config.toml
n_layer = 10
n_kv_head = 10
head_dim = 32
d_mlp = 640
vocab_size = 2048
positions = "rope"
bias = "none"
init_std_qkv = 0.0233
init_std_up = 0.0233
optimizer = "muon_variant"
lr = 0.0158
beta1 = 0.9
weight_decay = 0.0075
decay_fraction = 0.46
steps = 11219
Each number is 500 + 40 x the weight over the matrix's rms, rounded and kept within 0 to 999. Layers, rows and columns count from 0. Numbers have three digits each.

# layer 3 MLP up, 640x320, rms 0.256, rows 558-639, columns 0-159
517466527450519425472345505539522507433558432458573524508516518577546560451591435475439502438523546501502448500450425395549508514496545479580411555497523533444511510561607478548521481517472478488524454465414549525449564620517563490489475536488494450537445561507544441551442486509449474490514469533418515530486521523557443520483455481504523554527506557494569520532515459475414533552566479554554426478521573494453491488540476549429503534471566474382549509502438512428472494515467494
477533491490474522516514548483484491549444476495546446500526533536486476592462559469490490497542495484534475489498486578447499485474436450490415462494575515521512507475422522527467548514509509483511518531530564498507510509487584510448520511516504489553437453580575539512524471421453452383529494520560452463540545507536579541469466492528507486476513536569458490467526524591507510509525504557481556481472494499503524555516516492512480491444479501517521490508423508552541492520472466
468409543456553449525502433462530529504522529539504413415568477500446584500459469489496477482532453487447454513484519476464472567395541554464560432496535566528499500502511478515532501468460555473497611477515542590571555445472522528556531499504510549464454453460477461529436450543550529458492494568520438538442487524443531511482521515432543447515477521547519535497432455505481408497512518466485458466466594478467436559444536485491496477470415527468482422413508558461516510603523450
500473509471495512536554516546454561483529472500518464444444499422506499538675510515438461559444470563548538497447556482500428428464521504498504515494507454524496516479597530431498493482550533498440512492489407474493574503517587530419551487481482534495533523528426424432510512562514551525504508453413452501611505520473540490526609615520484580477462434464454463565586535542545495511562568463494477593491499532475539524384472483494463432481518431571535460517519452471563500506593544
544513531486477522629504540497474496502575527473517479508489516489470487498540529463508515457507517491496480486487505502498508528462500510436518471517504468511495478485564494500511543494469526526451495519579464553440582503489528536445510449494451512510421535450489496473494495498468490475518479531462543472491550543520557523448584508501536436496478469542509535435530520449539467516485458507554494511502485450502503441487506517495513541552480519490579474486500457514553515467462487
540502473489534511494494516487479485525473451480486485548491473497487461460523502421532527542547497513507398470469527550529509475471532408531480494468445508528498514483497502415532531444492515640486518502439478508530477446489443472526430499414526468438540556470473510507516515529550501485520516514517494430438516579466482417547519446467515547615503503504467568535465527425512510478474484466587424494457492540486565542532462477522571500469573506494520457525422572525515546467499502
519487585488573517521506595448431535469508565467499496452513500509514474494477527502480563434465518542577503483459472539475503483511463490491464499488449573503496452566550477450483555496462487493474473487505440479568466466485450533469542527493476467524492464503542541476524468520543485459450550521533501512535527480545483422486566528503488488439529569482446487463507513625487525489591569550516483504502499484501518461431494584468489516572498488501579470462493486518491454462471550
530440541476470456504534472541497470502483488511554474495468546444444485515563499495500509530493481472520469478485554469471426496533475540454455511461497500489528479561495490483471498453445441541449559460432464465499519494464499432446494524448446491477560471461474536499415561446528444506494521548496444425486504485560501528496488509494521482525526467512529454449545535506548515495504497522481480455507496547491569500561444421570559542528541502561493455554512461516545524427465579
569522519564531482500526502450528527496490491499441539494438494534492454562537549516576542501526505441519487519558446472468513531506508436476482515450498507430519543445468487417524445477434527453533519508541486508487527477500544444573495524608454459522498551477543538426525506487484582514497484470486421539486488532530480525452543484485522498522452513449435472516487474479439509553494421470510487473485519512505514514448492508560490464482518519517541464427473533521440498458560489
437424540481517532473555472532514401477510486461482551501451479446608513479489482495505574505469536486512520521502561482515457474517442512576485525529522535513507457577469497535426537534496426496521497482510520503563536498491478486455478537509497489446548527471528471461470487540502588517563525495488499498499496457547535545521477479464504527451484472545551517489549473533536518497481486461499430487540472474472469522447517514493458471496555472475503500472476523512418484516466520
558522535496540475529497597541492521464468572500577411500501525475526462492501433447521443490549458491487474493526532399552454516497552471534480549539524523471470509513521465474508528572568476453499516544556512470556517471469508528582496535463499472492487463534504508544535557473550490498534522498508542482534540519398489526543427554475499518425496442526484493496467530584568548560519482492503536538548533488487503519516485524536465519523536524514478532444517515520454513516465448
532497473487449447506501503571446522514526554460508488506487486505504505527560516530458474571433522515399459490507503559528511580517507454466535548482482461448506499502541531437455457485479513466484505511496511491438482496532423413463471502530493560490502530503504538539542536520492453574486571496495542516553491462538513465514543526578459557501518453513514464559515495556505502456456524484506461462492529441521510526532493470513511481469385486480480421508498452523527492547458473
488562519532544452579477448508471414496555524505476473484521457558465497531473485502436452446464490490540543444577584484493504515555561507538464596566560542457432505437447532515542506453526490519523495555465483449570557552474511536446513420440499458499531475498429557480479600538462525485537419436458525542503466505476473484494547509494530500506477461482538526491426469472496507478517555469542522449499523446483474461456494484528451469460495480488457428454527464543491492570509468
566417531474482456490512449587551495495476489572516451499430509463614502578508510508459409499541420401576431558466499576560471496529487532600470515501486523596528420448445502519511515507479454487522494534496519462498463560461456454437499495546549480542486476496470479493457503519540488522464547497486502502512519453421465450466461583516528522446473493544443517490437513456487426446534485559562544468499570485558514549534573533537495508520526477435416529472534539541499532499558558
438502529465506538483583520488501528529507426515471501413471459516540537468481420562453458525562552545567497489526502521538503489527488510477437537526523544407556477460544508422531501484528572435521508478491515550444490557489492454483546477504485437529550521517439514510550472529493402440547494525533491495470522507461556498447512425431625514519507470426549501481565472427491483452550455466473507512531479525455542496534509511528479484516474566545490517536413491443538396484421446
471486509477452448510521507490456419465496473400486550478469499500489532485441526466497508519516503456500531499468417496486443499504456440493531534556545530511517482505556458538470501496418481487455473577512472473500409555561521468464516525542453440525520496506521516436478555479482495520591431434494440530470463505532492494573516475442482467448531545516450454507515553514449540461470514487437522478451563541526455587470563437465492449516426487462442508427450479502514481465562511
513578484506485519471548510504546417516531503558512493530467472493549531492512490481517526483568499492514525411491458484524459451487581484502609476511514516353540461485478509558558522482501566489527525507415520491502501506526513510535525487520529568467506500514525485539550554509513534450479473538470424498473500487496569466433558528504465451493529430505449558428561559549557412464465431537483452530529482534538516544473538454466490545474547483509498546518489506511549524519563507
411432476485524531535598450537479466460540510583519515469513496551506479582478518495528524484472497477542438551537469462505514636519492528538544469472443510481482528450586530541460534465507503538481506545491547473539496600448522517490440489441563499398506493476530423481448473531396446548516551470439425476425453576482497519448478432502490506480564511512501498567524405529509511483537416488454432479428502564532550473515539535407465372333533539456533499492521544570529527467457476
560473449533486443527483536474476518481490536438553504501453524595488592523496519467473525509451545501502456535510565452521416465458496421563465519511541508558531496499482526498485513545489445474555461474466520547452512492589522528538539488436461485523432498452532482534568412546517497462469464546527543465503407468506503503466560493457558471492552503593423490507521517468482565497484490542483510542487446531496509587613527495500592617533523566586453458518522566459468469506522529
575466574505461595548560489515483472520528481486536528504522527595547575506525530495543447518540579553502472483546541573458471521527454497501445474547464539404523522461482458500438507495533469433492415453413519476516492510530533550513508456411500551541511550456532511447505513555565441488441476505554418547485518567523465404492448501450556550511511423548503513518499501534491469431461404545534588521450505452455445521482480527429556529508549549479503474530506554452513479522465520
441540526466431525528528529517447495520445485579521515533522584468468497494455506463448532508567555491531556472497486474486474483556527460553517527502530482501474507487552470399386397472460548537507469518549482468434511498464502503472501483515503486548561467515505486493451480470498470482514502538494473511517456519509502514545492507496526491463478485478501514501512478481530477553508470483486499475542509505479496498449523453386508542516395496472537494435543516530532490490505559
469457563490501501499514486535546486433437600507547561518563483434497437417639434547489541520473504563494501508453498500593552436495501544490541588549446566533489508444460517461407469522466395430535475473447461525515436574498481468489452508477477485483490472552549550514507503529545432472459426555509482479558531467482490522470504513473546557562507467508490494483483514469459516465520495486545467498512458532519448591510466552473529463542449477556534484568502473553459594502475530
457411505519531477436500513470478514471558507468468514491515527454571513470543477548449477534468490421484506474539458541445562426522503482469512561480503462560471538548478472455509526456525484429444551557539530534593490547519442517490534441490536556493508469488536493467520501511514512478450508603534518514462509478478575550500529460487486444479499465533580474506523451519610499483507531516475437460425503521505490521441477466564409481460497493439478488530455467497467524472484548
549508563540449533599483488604465566521523503501573475512465533560491537468464515448514588443497479468433543562569476530488488532433523490482397510502476530482567476399514469439488494504523523520521457568558506557475524621555428485512474442449415466473414436512560500427482509500513442571526502448571480556499523512468521465542564533567526577472502492444474547509473504483544450520430500447534501510491477534517533516585520509502487513429563507527423431540548503528473422463553487
517453515511496549474499458554493467477512476467487451527520485492483516470462543502415621489482569507458515480450549462428510493406532493536500499519540497448591445575488558517487513449469570498468507471493492439493394513453476505504492420587466403527536436489517539514482456559482454520519581477355531487459529481500559490486520503439567477541501463395510503485574482586550509503521488484474545443501444502477416537456474533481458495507475477513490536451534516477417497534493480
507490574550510435515515552571580461473438486465486491462524526519461417498506558518573535445404474558519392493568532502540419420502539449492481502597445493563534609499460492529502543533449456478521510459368444484465480476529590494489472527559497584498393521491567520575518462438450542479452493578478448501529499526441587501521577505549533526398462606455539443550421488447549503412451542529542509406376491495568467495534568544475446545493512517462467455455465405504487560523556441
458421502422463470515495514475443470523537507447534540524485399448571524605518556524484508558452561554527525470458536515564461481483468499515590499426450458516510497513437506561550557486459464462530489482531523519495481553502579529463505402453533518405491503409476554464420513478496531491408466461563550515450493530556488534523420549562457493540528529550469477517557459470515443466492520506483522458537541506485515434496456359464497481458491507502492452530541543495466486557478537
472502460421466520522500463494533543471479430527555458513487500473482526534472483526537513517514485535526536540565494512512478501490455548540542462457422473461504505465495468486467530537448521465534514451488471477525516519544532534471527524452550502510515514477579477541545510483479436508460527460484494478460527503487564503532486463420457468447501483484531568536442557490504547515449470490518535510536568423478541552500539467515527493513557513545559576522515500523488488475537483
481470475543541474472517502534469493501464553468473461515479531534441436500487574498488482510506491502495488478510454479494458516577530454476526526520499528485512477444487423445454484505491492435499495387523477506410457438563516511483551475506459503457476512448517477491494527468510465466586543552505502521517528458527485519522454462500486572485531536525540528574485494511398529600425537442492477562446452514483489464549530444507492501498460481506512555551570457518528478442453457
535446374521477509457484552416535490463498448550510492540538494503512462486517427417471490553455487472548496443517472436457515513507468506496598473514516584560451500530505460501558513628508561487511451443472534473467564496402463503529501468488576535553490478447481526514511446515473514487422488535523539498442562544533469542478462472497457435544450451546483401517485512529546488486499479494471557514483554533531444505482487538511457545445489510450546566472484522471532494509505467
515532496531517433481527523496486544482480506491492508548483492484568452449624489596508506471524545431554520469535512485512594506533519542497533490462516504491535482523517485544537507514511480463485463474551486414464581412521496499528532523513573464512597484540490489530490526506508562431514573559496519502470556564486479559482483421563506471433564538556453510548499612525489493512574563452557472444517397486499475540438476545564529516516450485536519525458494516563558428565555492
539516499498433490492562489520581527452452441502505524512500453528448434555447466462577555514493502482495535503594467462480444492473546515469494462432525487487514488464535421469536426478575445448513496522509488494478471496489549432484523476482573494512479547447522544484473529500523491446529510495471526467495517470481499462490550518482537452518495464508501442502449510437505458454470496509524517501477471467463481498507515540479452539542462566484489508521533510526466523499517465
383554425523448506543512546494454493504503459537519447476507409500472488546506466500476458506553451468488534498505572451542475479546536480532540521555516479450512531476505475507477477465512540528529477510500498493586482511463528503490449429371526552577488576514475424497457474476490487451493469481634469503404501412475525562467412445497455473515488499424523536501514540474498505495506501487571469617510470411531506559532449402541554523443499509461483558490544552423498476485502488
518589471514492538494504454416436509507511522476491483481497524485533436506509498451451560467565474500516516525519480477495513476504518502520489541489568540531443438482567582553552459460520556465591468524476527484438471491517513536536537454553470523534429457555509479524481445512420526468398463458520527468409519536585488532411446528493503534513478554530531478450524439405490452487527553554428510575474531464491519533437443524505585452469507493525463483548475513488537514436517450
484533484569544515503487534490433542518473526494494496562458503517506510483494564461483488553428429595485517459455493478438516450492541526454496563527514522531443435452544514473470496536541510549493517509574489460506568465487441476546466503520501523479547509468504473542482570463440536454528484515441516444423483485462388463468475544532454566538485500501543541475509555554495465476499528522546492534524504543501383507459514482541461482535501549572497507474414540522504411467432478
591500462479487511537467535512477462560595465555566454469540536519515418427524478531556436504402530478494485501582506548526559495517473453466546542489483486547499431522520500493457522470499600433534547462555523466449489550507570511434554457481615439557468446447476544532527476471554522529528478507552521503471520519512499458417509460466446503515537479456494579561517507498551472473482555464503510462521490494538526548472571547483484479435529510509521529427494473520507504477511527
568495543484477433519452455493446497579508509477550476499521480498516458429528459492533582503491554497513572560515493528500479413455492491486512494442470540462492510439529486456513489532534464535566505576425490491493491496579530499458472457503488497456552441486459515548554525517521564530471496522454519520487499515575460504510609466520498530403561476520492497508471487535506534556489460494522542496509531487477507471470508570461466448490592581523513523520447586495535528477514542
533479524449493454519473523564477551492542527460457487468583495434486463571459542544459498492477590543461434490549501569560486546463497553574498489514585522457493535493517442504548528508512534483504502480535439541527465479508430511485526479554477525481559603512550465499499437510548464519579421481504529507440419554472502471492458501551527499562456500500482482456512545550452493543436433434491490451522564534498544424472474509542496526437433524438513555491559529515519446509563499
502533459406453542515514562503504362480472500484509468531496529479438547475476471527514442553490476445502485463491451477414492485572552546506509458486507479563503461520526453502484486602484478558491604548464447549578522526492563496511486508551544530440509439477493570550476525465386467395531546504433567525580485496526510484500405517446522512470547482536530528512584496554453504466460506461510477531504505471571459528547440490523483520485467487508465494505584456513579487510454521
541471534509561545480522534494543474446509486524507490505500515499485527473578495509544496455456452460487486503418435458509513421475500549441478462523531512507433523510517546462477550481562460478465497492547532530472457521515485557505513522481492526573529516530532551536513476547475538564493544512502451521457493465500476467536530443563501528482487492514448472455487535519517473501526489493494527583491498495458418514509500478538488513519490527522572520554518494476528496502475476
482489454404536507526451440498495517477486495510512455572533570565467493463520487500531482455470504493514510539491505565525481506435453458520443468583473406474527476524500499467485501549473463494512454484466533540456528450550512543546446442441503568425509485475445477584454576530501501511523497495438517529540504493526536504566514467566503456562564450475545548530498601450461448429500477501453508470538523471525491503541492466504508492530498533510528497503475488552440453481529549
488476517593466532470501485583438511537471494488495491599493560520522464521496538569505484507557543543522498447477485431470448528529549511472456565453353523503545532528550449454544447490433511498511472439502459539500492441456518571483526494413542489457475525534551498448466465514523539438485484444500469515500468475533475529508515530512528452401505569564504494435474487522497494499510509464486423529458535507551467429485529454539511475513545485494489486459495471431534424471470501
526550530446448477486523538497460496531623560469501540475437565581570500477497529455528484450432589485537578470462476498504510486502433469362496431452469441462483430506574459508420459517500516556581552515491396474513445501447535587477496436509473518555530509574505471545489512499517547454427398487499531444560496486453518529464606518511462544499448561481571583508453538522435590560553522503440544517526510473520551468475488461513517548535457439414502536539457518556476497523544466
511445518526500490484505506445447522464463470556531500517508473456506511512537504499455529510509530487507548456508515485468510500483524469455589510484474506552499502452464562511506431491495474496493508442452483535588484486488462482474480458461480583471524569503510556489497509555490486450522452513506505458576488509399484529507521504502514455445524493514494480522580471518484438466544541519567468491535520466467453516549503512481490508477544472494459518521445518467488445498450512
513463548541508506532507490489496427429480478491471549500433472524518473429467548469513504537474493531446453410537459514483509472450508507444504522492529520514535490541484502543515470510567555511605483421486469493547520502537410513460492450513454415539486507595499488458446430554486476476512470511541516440470515542550516493448513506474511546555500557552456492513499454497556425490495472511533504487552529527515668486499571492523514453535468487571485409519501518471565459493499467
480479479460464496504520501463486488450468509481483503526478481424526495497548456518516492422547519492484560488537489534469472570541529563470541477455442537508478482453513521511436480451420503541516458444490469549581486543472473505496565452485441546537492535509513519555469445472505508485524485543530557498526524510501533440566537444502500479507499511499524530496514477571545458558494482458505501508522481456392474520568529546479497481512482503521472510555571517541460523606493504
527493529506486457560556565531524525495547431429504485445534519464516554545542521519519488536403514476515459463559503497455553444496508546435465487623536521556494558528479497493413501453556517503480512523536496542447621538426563543477558452494487576475536505479485537535493506457546500531494571502473525575505545512533502505463551532439477468504495591529522564486450522456464480513453558432472478497471500474452507595449399537528454548528541479423495479453441558454475479520487496
490549505520547517435522518538487490516538525515497532521489532483510486521493542506516486517567518497512477506456467498473466440584412572544553493504466590405589531411518497526503422517561551493508519485510461461515503455441450458533586524530472534534491542450431536490591465545459423483511563468467536433486503525527504566450527478426498439482459426534539519427522394502473522450524575467490504469530521448572456483580442483455508512505538419513472490492550526443411493492509494
511481549555402475431548407522454477482537518466469514595373429556451452473503547529538521523443456538488503565486546457413563472516559506481577474468487499455443513516526493537521513566566537469520534485537516552519493627474552500552529508524473520546563492473519451530488436557495493507496451508454437552518488507532474497461507529565511539567509425512559591489502582517455525475518426514416545491576519475623559445495550514479451529434439570519514548478539480468486434473520533
447507469541544442468475481494547521470476515449392539433514502468549502491458481558462495494496524561486464485538511430493501473461504549436501504552533498406469497515475511558492554547517499429500501499567561482481543492521540521484489509561473515477514474567559413487469424466545552587465563504489536470522532561516446534563489489547500527544487538530432571468518489474438476542429476451484498494496514522534466409491468430501558435513481502569476531525465497463491522549493480
537513493483489543450528461511474526409541544515521501506490525529537477504521487468493530475491547465519458578459520485426483504483482457488546472512494516532565496431546502521434456571505508442440518536485428474541542496522492431460491509476509558509441479477498566519499465509481526474444573472488529453495554515429549492547556601500490522482546512549496491483470560488470486522556524490471481532548479524523486496486507461514438519523473479518455461519501533515521452526535475
447474479482475559513532461522499413466486491496451492511532429498507514470539520501470479472525479495492502542483427516486395509415471515528504501589519458500520572510478447478505509532486491496500505467555515528480512485445514463488414491524435518574467530500468532440418464525413504450483481473497479484463522512502540478563479482490491506506462496459524436450527503549593489483477466461516492478454511481434517476588483502487474432548549482512534519499496447465567463476528495
501530612509444467517441456555476513506508455491449484573464483491490485464494541454469493453518456511523535511444539477504455569553440450520481488539497562476557539534435570498572381515445467481522450462515512545526471505448458540497420466464491592544539509396508478493512477503494432474479453504542480489454464559492575515492552400556552504555496417440476512521502466523481397462482504537455491527491526483530526593564436476513528493480568529474522514529457533534517500547529504
487464583527539421540516494485473527427559472434447417567565550508510508476587464457572437440524427512501501478533457512495491498482448424545525511415442381521510406515514531458350533518451587455482525530439522488516478487542524562516486526468527454569513503442484519486500508477524502465521495492470516509442493436449385604515474540504420518459452521562552503491541582462454454448502519525505470488523528424592508476442526585455465487521441488500555517508479474441528480518493496
493535484501485532466483453494524476453443531437522519549491512469539527480525482485484504531530491467547510517558505528481484480520496528478514475520558463482492508511454516522483535503472530480481490475491465495479513501532538486527462503523467548456569514490490546449500502520537519509488498515494476451491513501490500507500534460471460450496500529515505495504509527521554463545504481505533520513518487514489520487469491516457515474478528477509463470504476495505443576480507506
534503468496450465469458436450514524597490425520574593549471507500504569527533488515576453460598398477564454542484529476483571436516471537517490612479564476518451499463478481455517509486492502415436442523529509536466460555508530507467449508501427488533471490458554500500499472484607487467528472457528544508540513490463425497503547397466431487392488533531553477501511417518444455460559531480553385489486485497495413481423512519544490500481513495468549512516541469491569471505481552
452487522479494586497484508491488514471493510450523441515559459500417482497488507479544520540562508420470502539568470515608512509531457403544486494532482573561438495543439492455518499502525498488554459532476477508502484510477512441467541489408528559460518507480508539478553479474545594502397449446466465520487496454482482468463474483520499503473468523513512505442517507516559469506514537489493477489540468453505453568473473461512457423568510547517530479456542463510524517522487503
459519581437466551535492483547598522558520560454489583509531468412528537502491500532414483507475450518528452509555568521481451486525547464509468492469551525541495496432487540594474514592507533548494493455513481536461521582475513533459480536511510479513549542496524520506500582471488508491461489516482480459501416500545542494518479518549465504514513534501457475484505490493535504470528465511513503465514471551472484458487481491454544469570483521501493483517519513560490524512567488
481528481516510508501488545546484543505522526493419477454528502463518385497552498507504472495557462453533484487481510441436505463581503579555474527569466527403561528514512487483499501572429545551574492501480534479509504499486509462486505477512559515527456548491501551567459445476477526551539450529443487460516481557464462450519502488469505533502548500501480518513469453504534518485597459520489444514531493545506498531555522560514518530511488418487436514557526523459481533472474562
504452458477431549465478491507474512447456490526511481510507515469500489508440522518516542448453516479505461498479458506485476506497479500463515577484443581501485560505502514526407439449452522567518397487518488530611570502486494514504474565542566525523475454466408477532442643439574430546501492509467485521469509489541489434522505530515521448448508439515543459470534511490416468509525523495499439489474517532484452463527538416557516510546519527525502491457460504547493516426502488
489462452512484509425498555589563464521511520482511487440490498467523495487435493548507475476503472498511460509536508474502437519532543498503516484508501546517469483472515537489507517508504500567462461495464471519524544497508464431482500485538509517529472513488461455483530472481511497503509530516521513526499460542476481570476529526535554471491472477477488478527458502468539506479454474500529500484496520543576561488523486500529479501447482498530512489512542493480393505498498485
501557500491492517496523570475469501509492533509457527480462488451495565516517406502513499431465518537460536430501506473511458488513524497523486499462542506495456551519435419514521467457518504554483556458518485479537493485501455505544417492512376530449531526487553497474516577449515522423467522475469504518423480496485535543520407506456495457483538521490413483461445440539469507452429508513434447523511472549487459520521470521534546527529504491483476472517512537493487505486478486
432464573434523477489414572500495511523502536489492498479483458498546563479478544454467429522507587546514517489529517462451476524540479412492501472466526560551416485569481487566494406528499520504463513418524529494519498503415481535519489465530498454449506593503430484477463486533517524460506465454471458518504490505476539487523512495576475550473466619513560532480441481475516500515508550480537495453498483515489442486501453467552522486484463498501520534591467434452524560472467554
600578470521522463548494528488552511534435483456428459512488517467418475461498534480522386491565524520515522520508494478549481428490464552548481518508490447469540521483447558450508493525483487477498543518506463441475466511499504493528524485566468445498528570528573484472538467514558528438481549414523441437495567574443446512505542505499503476460468451525535449486513555491521456443596527524545511448531484451456482521534530494504581469492520466485553468499494460502443438431479547
527469493550408558528517509480503510528485511530502526496539468473542523483531464514557472462502468528422576569514566514557439527515550500486559462536562471425489463413553478497526553511428471453532525501501497466487446594548552563515509503539519409488511464489548544507543441519511546498547623503560491599540443465583537469548512492454502569445462516438552520446464546515502576450499462502543458501453542514552526518476493512454462473491535400484492509467461485563437429536496499
451590516532573532554534457480487482503507519528516492467495551479544409477514547480464457491444489471566523487521579546499495477495505526479544469492516514553519494509507474464470464488476522506518523472525573533527453518528508504449448554448564436481573477496525426549505496459525562500453551522482428417503502499535534470434498484491505508486443510506384458486504547471506464531509483488464491471521422460471514503487485492469535517541465556509500509525481468534488532555475485
543513459510468468509502500494513494516550584489490527512512490462451509493525543452452482515497503499481516479489500526527405473484508458438486523415514511534484496466485548486445537528494501487608563526510448483523473490471490452510489528510495484440549530487467563486566464466507446514467495546513478472500513521456506496463468445436547517542506462479484488541507523491462477443468483431577546474565506429510462559496476587519486474534494533535502544505537509514511539550533517
510553577538474497456466487534475491410465458495495458534405430480513483427508474449481488502560463493536471505502526470517423445446472554524548466497520486507472489498383505574478438524517507527528521465537480449547470511544465498424427491457516467493530476458530482529518506446500618496523444511467458535545489434479519504466519550431433564530439507484489483531476533427532486519490448450588529491435509562471554477460511519502528551490569486609436488579470421491503513522491517
483557541540505470462573473425461470470479467503467545507426523528572480524485474540535501443537484439481406544465534624459468564567534505513591529542492606434514439487565522457505559529463478385541503491502442446531534517536410424477570512495471458459542597463508512477527534488502531420519430437477504560573516506508537508430452505515460489524491516468484618563450552376490587486526555465493463525479531518564502524494479481515505574429522480573499445493557463509501453529444564
470571520487518511445465530444475600513426488510443522547438528475510422473512446485447507534511451521525512507555556495537418517474536484474472521439480477493500527502455492384492409523467519492574547494496457511457518502541502463451566489500499500458488546510511437482464570521466509492499497529434539491505486533487540570483471445512490502491441504559495531545488502481469519516485477450541559500498495491503543532517490485500443495563502497517529515446455490513437503514492522
460519467555475523537472478439441523483481536512524535555486465554519473429446488550596514512543464507470474502454535477555463460508509441528497483546520540563560536517483495506548538540486473451443537542448456523483493425456481499542438528542428502498478435557590475574477555559494498450469524499473502478466506548414512510406422500489508511453515431499481448496500474451501534549417593478478505494499483551473517451517505482511483452500512418535513519484502504437552520448453596
542481468613490507531535520441457541479492563533461382445468535572444526466388571502536425502546584517553457470550567498454477465517438437528510513524572493501462558502536500566478481478492594562444516526483553573535449542602496478496535493499505454376489442481533593434485471434406501486523401485512405490495510457542454493491515502504496479483469527485554449476542537538548498501448580471522524463474516485431533481487452571580495564621428495510562474456561472444535545493506499
474511502512493528504405466512480466495518549494490545503562510478441498540551576501497403525480483575485508514467558454446474471510515563434466485545619546463482588492529553447464504405554434508405434493486553473478508492454524497463413512505495497584478534472380515497498617578514580441526504467483468514527493465499532573453469557468551577602491491480481449494496452512519473471554444511510482497535469481549460476546483495520587529581467481562520556497468485454516499558425574
456504482448393509500430543439511517451504474460409469444513588492463509473502440523482419482432527507441514492481516463447483442471477481530536499533533478528529502543465520602537475490557496490504446472544457543428484520539525559496472504565505458470552507476551495515477555471470475512452553546504512502485480491482520508470581555590511446548440470517456534460554492523476456548573518485469458520474516479508535487475499495501523557494531478487496502488506434478481495537473542
520493426500473530511455520427466519527473500366482611499452545518573456477495505493474511514483478496508487474432464500507440543482469487515523486518575538505470535533546462488548537503471544428514536479477526549490520518511508543458514450464493568519507533477479477469488478488505433438430569509469442479513519551596525415582505548478515516476475444415508436485530499504491478541511522470482543465470512472407524533457534495469510511539419569578522517579430466506522534419556508
554454463480493556508460517528444474560488497511502467538560505482492545589472453584491465493454469499534471529494465512507439504520504518505509482566518451481445524499373487444445559493550420470531509492516448511498459485410530468489447536515514450492449501486507493477505459430463522522509560525500513504512493414500506525478531510467436512544409559509469465508442455453500509514485529492498532533467508500461556512518434489466504498516509505563435459503458483489410493520517495
614475464542476520557538497538436529521449466586528483528395448474494495522482514485488509510470492453487446491477519523481434519461522524530523609460447521466429511523594489485464503502536535531509502474573516584522435517531478524493532500548481518524484590465503529473520517476519501509462521471615490490457508474496441525409428512487549510448503450556472480487459539534502496481499446488540490489491550506481481492510520450446583544508526530524451544416511364491484509542484525
476558473499456483519513510439449504547569444473427429608437420504435502455462580523517472437525519490508529502514561543552530506513487566520468503523440525441528534512500425538440511504508494536440516533406527524457543432512474533391523507495547429501554537443470572563501474529469493453437525502528483461500528597574485507460457486506505475511524494533570528481573431498526491419537470537452550441550474505530468480512521519501596439507397491473608465474482526552531505477516526
524505508539451495472414475481569513458526598555554401555460437432485474435497515490514501455507436475463530533515459466467523500450495402493618472503561514493485439582445502554482502502523503495548519608574516460482433516482531467567454454568534526449589463562501515443512551516507525513481515460480468415521518389437466529473494506564517509493464495541472501540546507457473510483535508477551536489488497439485586573514458508465492496497526536522511521499537516537512586558493528
529509527524462488549478526454480479510546474475501546481506601571497496392445476467467418534470486514520523461511447434472485550463459454488512543540529441526490471510394481464523483469535506524480482526456512504475512498481481469514504483463479557493538512513536520498485534513504471485565577490489538440527556490369579415560447503451455536641452540513436514515528579514551582437503520509464473513541511504539492483477484473479496556447483462470545467462552487417439535488465490
462522480500553444564435534394513462547482439498475488507488495550461505531579581448528554488502511430491532586519492501573438496478525541615542489462524531448534453469454572470481518435472550512429536494516510510470488439529542520499465449502512504450536511471491533498518491553488560557504472554468517484502461489487488503453510512523528442443511487495516495526518487417554482537518526498462596516490479516485488471505479483494513416493477470511525497552513469497556465479524460
475517457542577515446478452544524476455446534535460442489518572538454443518528475523478426441448498478564555501509467518495527550473468513474475453483530511500449560478494498521493525525437444416527484477522503508475527471524468497471491520471562505521463550561501439440422500519505557474528480475491480538511435495507473517496498493529536561545629510502522535585475453448415529475420460491502525479480466510523516503516492477535367484466468442496495582459524509478486469508464498